config.yaml
num_hidden_layers: 16
hidden_size: 320
num_attention_heads: 8
num_key_value_heads: 8
head_dim: 32
intermediate_size: 1920
vocab_size: 8192
hidden_act: "tanh_gelu"
norm: "layernorm"
norm_place: "pre"
norm_eps: 1e-06
positions: "learned"
qk_norm: false
attn_scale: 0.177
bias: "all"
tie_word_embeddings: true
parallel_block: false
extras: ["capped logits"]
init: "normal"
init_std_qkv: 0.025
init_std_o: 0.00441
init_std_up: 0.025
init_std_down: 0.00441
optimizer: "soap_variant"
learning_rate: 0.00283
lr_mult_qkv: 0.5
beta1: 0.95
beta2: 0.99
lr_head: 0.012
max_grad_norm: 1.0
warmup_steps: 200
schedule: "cos"
final_lr_fraction: 0.03
batch_tokens: [65536, 131072, 262144]
max_seq_len: 384
doc_mask: true
train_tokens: 501900000
max_steps: 3983
dataset: "wikipedia_en"
Each number is 128 + 24 x the weight over its row's rms, rounded and kept within 0 to 255. Layers, rows and columns count from 0. The size above them is the row's rms in percent of the matrix's.

# layer 7 MLP down (transposed), 1920x320, rms 0.104, rows 1032-1056, columns 0-63
size [104  94  98  97  95 105 102  97  98  96 102  94 102 101 102 103 106  91 109 106  92 106 107 100  97]
[[107 129 118 112 164 162 105 168 108  84 145 187 148 109 138 138 135 104 146 140  93 161 132 134 134 105 119 130 133 149 136 178 104  83 102 114 150 135  94 120 117 107 168 157 122 152 143  82 124 135 102 123 142  83 164 107 159 132 121 138  88 126  76 105]
 [140 120 138 117 101 136 167 142 153 142 168 135 131 155 142 180 140 142 134 190 158 115  92 137 121 129 117 119 135 113 145 132 100 161  97 140 137 137 125 137 123 140 138 109  90 175 108 130 137  59  94 138 133 113 148 110 144 132 136 111 141  87 101 130]
 [176 133 133 108 149 145 209 145 156 126 109 101  85 166 168 124 101 113 174 113 131 120 160 117 143 127 158 154 166 111  86 149 168  67 136 144 136  96 143 108 136 135 125 140 100 140 138 131  96 143 121 146 109 124 159 148 106 125 130  96 153  98  97 159]
 [157  97 144 120 172 108 103 161 121 133 144 116  99 112 144 114 140  94 144 160 110 128 104  94 106  95  94  78 131 133  98 117 119 147 130  78 112 109  86 123 105 125 150 134  90 116  92 108 132 142 130 106 147 144  69 124 117 122 127 127 140 112 128 157]
 [131 109 169 129 157 106 117 137  93 113 112 130 124 112 158 130 110 138 132 168 128 133 122 154 148 147  91 110 155 136 136 165 119  97 129 129 157 131 178  97 127 121 102 133 142 183 141 190 105 188  73 103 151 105 113  99 157 127 118 134 124 172 100 119]
 [146 108  81 106  80 113 139 155  73  93 136 103 177 134  99 116 155 120 121 106 145 149 128 132 142 116 103 172 125  96 134 118 183 101 145 109 151 159 151 129 155  88  94  95 151  98 164 109  91 174 155 162 115 125 123 106 142  95 119  83 127  97 147 108]
 [110 108 122 122 164  92  88 118 109 158  84 121  89  75 163 117 128 111 132 195 122 132 111 123 124 101 127 133 118 131 164 143 104 117 134  92 102 157 142 182 128 123 136 133  83 110 112  75  58 192 101 102 122 111 109  99 101 152 127 135 141 140 165 121]
 [140 132 114 147 175 168 125 117 158 143 135 131 174 127 146 150 157 135 106 100 115 126 125 101 110 158 133 141 132  55 140 117 166 130 123 157 145 140 114 111 129  91 155 135 119 119 108 181 179 105 127 101 135 133 133 103 119  96 151  92 120 119 173 168]
 [130 147 105 112 135 126 128 117 136 108 126 147 172 112 149 132 145 121 128  96 129  87 139 103  62 146 132  96 101 146 137  84  61 139 115 134 110 119 167 136 142  94 141 149 155 118 115  76 129 159 100 130 109 152 114  89  79  99 125 117 169 141 119 165]
 [146 189 129 108  94 154  91 155  79 118 121 121 112 142 135  96 141 119 102 116 135 186 100  94 146  78 126 105 142 118 123 123 155 164 149 131 152  84 100  96 130 158  90 141 102 126 144 124 155 112 147  88 133 125 117  95 141 118 118 107 162 114 160 116]
 [ 91  94 155 123 120 159 129 209 130 115 129 137 122 130 157 146 123 113 102 125  93 110 161 115 101 134 114 153 136 148 144 113 145 165 132 105  89 134 133 149 128 133 175  85 145 130 156  98 150 110 119 104 130 107 116 105 133 132 124 133 152 144 127  74]
 [120 131  84 101  84  85 114 139 152 123 118 128 145 117 115 101 107 118 124 101 177 123 114 159 132 148 154 114 121 105 148 149  94 158 103 126  96 134 150 118 125 134 116 145 162 103 102 114 117 131 139 199 123 115 163 150 110 145 110 119 129  95 113 106]
 [103 140 128 131 130 181 137 169  84  95 129  77 112 122 134 158 158 135 115 142 106  72 152 138 139  98 105 142 101 132 125 128 111 124 170 153 117 127 103 136 140 149 111 129 103 111 117 158 115 127 123  97 133 134 128 120 144 100 134 123 142 149 130 110]
 [125 111 111 126  79 172 161 154  73 130 111 166 132 101  82 127 136 141 106 140 105 100 137 115 160  86 153 116 106 171 116 128 130 115 129 111 130 119 102 154 122 161 116  90 158 123 130 135 146 147 126  98 124 124 160 159 108 156 158 114  97 156 138 131]
 [118  80 147 131 120 149 112 103 155 124 125  92 133 140 159 131 182 154 145 129 120 147 129 111 127 122 128 155 125 128 147 122 136 175 113 142 194 102 132 160 149 143 145 135 127 101  85 135 123 174 100 144 135  99 161 160  57  92 139 101 115 109 120 103]
 [153  67  93 122  94 126 156 130 170 116 148 158 129 116 120 150 121 147 128 142 163 113 151 133 145 157 121 113 107 130 133 129 120 153 142 163 153 128 144 147 118 131 136 150 103 128 108 136 168  82 104 130 181 143 159 168 103 105 111 129  79 117 119 176]
 [116 156 132  97 110  91  82 115 116 126  84 142 130 143  82 102  96 118 109 123 122 146 132 181 132 146 162 126 100 112 110 183 104 120  88 167 144  84  98 136 120  94  84 115 136 135 157 106 134 146 138 134 118 114 112 127 171  81 125 149 140 151 147 102]
 [125 113  83 130 137 150 125 182 153  83 132 159 178 157 118 157 153 148 140  97 107 127 128 124 102 154 162 130 141 140 149 149 121 152  85 129  92 123 140 129 112 118 159 121  97 157 142 146 154 112 114 115 121 158  89 101 171 150 129 112 144 123 126 142]
 [108 115 155 153 138 130 132 104 136 112 134 145 130 144 144 116 184 101 124 134 134 109 136 143 164 116 110 140 144 157 126 165 159 126 107 159 100 126 102 142  74 114 104 116 121  93 125 142 113 138  60 125 151 125  90 114 128 120 104 105 143 145 105 188]
 [150 133 142 148 121 136 145  88 108 142 107 171 169 150 153 129 149 134 152 125 148  61 122 140 117 100 124 139 125 109  94 102 154 130 115 113 138 112 121  85 119 142 134  89 139 137 128 155 108 134 132 124 138 104 156 128 154 127 169 122 116 100 101 135]
 [142 129 127  82 134  90 133 152 143 163  99  85 155 118 108  99 126 146 109 106 119 151  82 101 140 143 122 124 117 159 147 120 152 156 118 150 145 153 125 121 106 150 152 135 163  68 168 120 177 140  76 125 127 130  39 118 107 152 132 146  96 142 119  96]
 [147 122 118 172 143 132 153 117 113 139 164 160 113 141 134 113 183 141 132  86 156 161 128 142 133 107 166 104 113 122 121  99 127  95 133  87 171 118 127 104 143 148  84 149 122 119 102 129 122 114 139 126 116 124 151 107 117 123 125 141 119 129 153 135]
 [165 101 122 119  46 110 148 132  62 190 138 145 155 158 153 164 146 122  90 120 113 104 160 146 128 128 130 116  83 179 116 113 148 144 142 136 138 130 150 104 125 105 112 144 142 168 112 109 125  98 109 122 113 145 150 150 132 145 144 132 175 118 143 171]
 [117 118 108  96 139 102 144 148 159 117 118 106 109 139 146 120 107  88 144 113 121 136 149 169 135 122  80 139 154 126 133 156 117 164 136  50 106 139 100 138 109 140 158 157 129 116  98 106 126 121 111 138 141 149  83  78 152 107 104 124 113  99  96 160]
 [167 137 103  88 135  76 104 132 156 136 124 103 152 135 168  90 122 116 163  97 128 147 138 120 136 129 121 155 136 132 127 119  84 127 125 104  97 129 132 126 142 129 109  95 117 156 108 178 111 153 151 156 115 131  85 119 141 117 129 165 131 125 111 152]]
# layer 7 MLP up, 1920x320, rms 0.103, rows 1033-1056, columns 0-63
size [ 94 103  93  97 108  95  89  92  98  99 104 106 107  99  99 101  93 103 109  96 108 105 101  97]
[[ 94 134 115 127 118 131 125 142 119  78 140 102  81 114 103 115 152 169 135  92 120  85 167 102 152 105 117 139 113  98 140 104  98 115 186 127 160 110 127 118 138 120 105 112 124  84  93 149 134 119 130  95  97 159 136 167  80 148 117 136 120 135  94 132]
 [110 143 118 142 147 119 111  91 141 157 120 153  96 129  89 155 114 127 158 188  97 164 169 154 148  76 121 164  92 133 109 115  81 124 166 187 180 116 115 139 111 136 114 123 106 169 126 154 135 145 156 140 186 143 107 147 131 139 121 148 127 148 129 122]
 [185 140 104 133 126 121 122 101 129 152 116 128 152 137 121 144 130 105 115 129 109 163  93 152  81 138 157 124 142 105 126 151  99 112 156  84 137 121 110  62 127 112 153 138 123 133 130 164 114 103 117 122 145 170 144 141 166 141  84 105 104 106 169 113]
 [168 129 143 161 130 116 112 113 135 102 138 118 148 126 116 134 135 101 120 126 152 125 138 119 151 177 135  90 120 153 118 141 148 111 145 104 178 158 120 125 110  72  84 137 107 105 122  97 128 170 149 129 103 163 111 146  71  77 157 105 118 128 108  76]
 [130 124  94 156 115 137 177 134 132 154 117  98 132 128 151 115 158 159  69 140 122 130  99 147 124 129 157 119 116 157 119 103 128 133 151 148 142 163 154  91 105 110 126 146 152 121 149 131 109 123 109 150 114 120 184 144 117 127 118 127 120 145  95 129]
 [143 101 124  91 111 145 145 128  92 130 107 119 122 117 115 130 124 115 153 170 144 102 109 146 156 114 165 152 103 142 151 147 139 129 120 138 147 125 141 140  95 110 145 124 171 135 107  96 101 140 102 112 133 157 149 125 127 117 141  98 135 177 129 136]
 [116 128 125 174  92 136 122 137 137 122 117 125 147 150 132 139 139 129 102 145 146 135 128 136 123 136 123 126  91 118 112 145 117 124 102 121  66  98 156  88 159 153  94 139 119  94  99 103 119 104 149 147 166 130 111 191 160 113 115 147 138 112 160 156]
 [140 125 151 117 160 146 106 120 125 106 136 173 144 145 126 121 126 162 128 109 121 133 157 183 174 181 172  87 104 154 123 135 113  70 112 142 169  97 134 117 152 112 161  80 117  86 148 169 135 143 115 134 102 103 128 148 133 118 114 155 125 127 146 110]
 [155 121  82  87 148 144 173 114 142 151 108 131 136 105 124 156 109 115 107 133  98 131  94 127  98 140 100 143 111 124 178 176  97 116 106 142 139 191 125 125 138 129 171 149 102  88 124  63 101 117  97 141 117 107 116 120 135 100 139 115  78 124 137 150]
 [115 100 135 129  96 148 181 150 141 103 114 135 102 149 112 136 142 151  92  83 128 135 141 109 101 139 154  57 116 151 134 161 125 127 165 141 145 108 134 111 115 105 113 114 121 123 103 137 120 166 129 170 130 164 140 111 145 100 141 134 128  87 145 119]
 [153 168 113 142 107 128 130 121 144 137 127 147 131 136 115 106 139 135 112 159 132 124 130 140 114 112  92 136 146 104 124 124  78 141 105 123 100 116 150 106 131  98 126 125 162 136 161 145  95 132 115 155 163 108 112 130 144 124 145 176 141 109  96 125]
 [119 126  89 118  88 124 169  76 111 158 107 142 109 107 179 104 125  79 130 103 164 146 115  87 130 123  95 122 186  96 101 122 110 133 102 120  99 135 132  72 154 111 104 104 134 158 114 111 133 144 156  95 123 124 126 108 162 172 122 136 169  96 155 117]
 [153 101 109 112 127  90 155  94 115  97 132 165 146 155 116 137 154 119 139 136 128 159 154 115 164 163 195  97  97 148 117 133 122 136 142 162 132 139 100 106 120 137 121 157 134 117 132 138 171 126 125 148 117 168 197 114 125 110 150 139 124  82 160 127]
 [ 97 142 102 116 101 103 144 143 148 153 143 124 149 104 143 115 131 125 104 141 144 134 128 137 114 103 160 139 148  74  98 129 127 130 107 111 137 104 126 135 103 114 150 161 126  87 124 161 151 158 144 161 103 140 126 109 150 110 166 132  88 161 139  97]
 [134 132 120 118 142 117 167 143  85 112 144 141 189 140 113 149 137 131 158 117 119 133 116 120 120 152 150 142 139 170 143 164 136 138  92 153 144 118 107 145 166 123 125 127  97 152 116 138 161 124 140 106  80 143 128 132 116 144 115 131  82 131 119 112]
 [118 129 111 107 130 175 106 108  96 159 106  82 151 142 138 109  99 110  99  95 164 121 112 132 127 156 186 117  92 111 128 156 134 189 114 119  95 178  95 151 134 103  96 119  89 111 134 140 157 131 151 152 113 121 110 102 162 137 107  99 117  95 100 139]
 [151 136  89 107 124 118 168 112 124 170 144 123  57  79 143 135 128 127 136 147 151 131 139 109 150 186 161 139 159 145 108 110 134 141 100  86  89 112 158 144 150 128 107 175  94 107 183 128  88 127 149  89 120 123 131 149 109 141 112 152  61 119  89  93]
 [165 139  95 121  73 120 127 160 135 135 164 113 142 119 132 123 158 141 163 122 141 115 153 123 149 132  92  95 131 139 121 121 139 137  68 150 126 135 169  79 107 135 114  84 138 114 126 101 122 132 141 148 109 151 112 105 114 111 130 114 166 100 130 109]
 [118 146 112 139 138 115  98 117  94  93 141  93 140 161 109 121 116 115 136 145 116 126 153 120 111 154 121 148  91 121 124 117 144 161 148 161 119 117 131 138  83 122 102 133 166  91 153 102 128 183 129 106  93 105 115 139 111 151 114  97 104 110 151 117]
 [ 98 141 156 164 168  93 105  77 107 129 124  99 104 134 118 107 162  69  86 140 152 147 126 123 144  85 122 147 107 132 137 129 122  80 109 119 171 123 145 118 140 153 119 113 185 111  80 159 144 120 129 111 136 136 135 115 120 120 122 136 130 137 110 123]
 [105 146 106 154 149 124 150 156 165 171 144 102 128 162 116 146 119 112 145 112  97 162 122 159 136 110 131  95 138 131 125 100 132 119 107 151 101 161  92 100 102 116 165 160 121 113 104 137 129  92 119 131 130 142  89  96  91 180 136 126 144 150 180 127]
 [150  90 127 115 130 126 148 108  80 149 142 102  90 139 171 112 125 136 186 121 133 137 121 131 124 162 104 156 104 110 113 151 117 105 157 159  84 132  98 118 103 119 123 139 128  99 142 114 145 121 119 128 104 109 108 124 155 121 144 185 120 172 131 121]
 [121 168 116 150 197 123  89  89 158 162 104 137 117 109 132 117 160 136 130 106 145 129 110 159 103 135 101 118 170  87 131 114 104  98 120 140 116 132 141  99 129 136 141 119 152 114 156 180  99 128 142 171 127 138 171 138 109 139 122 136 103 164 102  74]
 [123 144 162 142 102 193 126 101  94 147 181 139 119 134 154 112 141 183 140 155 138  62 132 100 110 160 132 135 125 125 133 130 167 131 184 156 124  99 103 133 155  79 108 127 129 124 144  93 111  65 123 132 127 110 124 152 142 141 155 122 157 126 101 106]]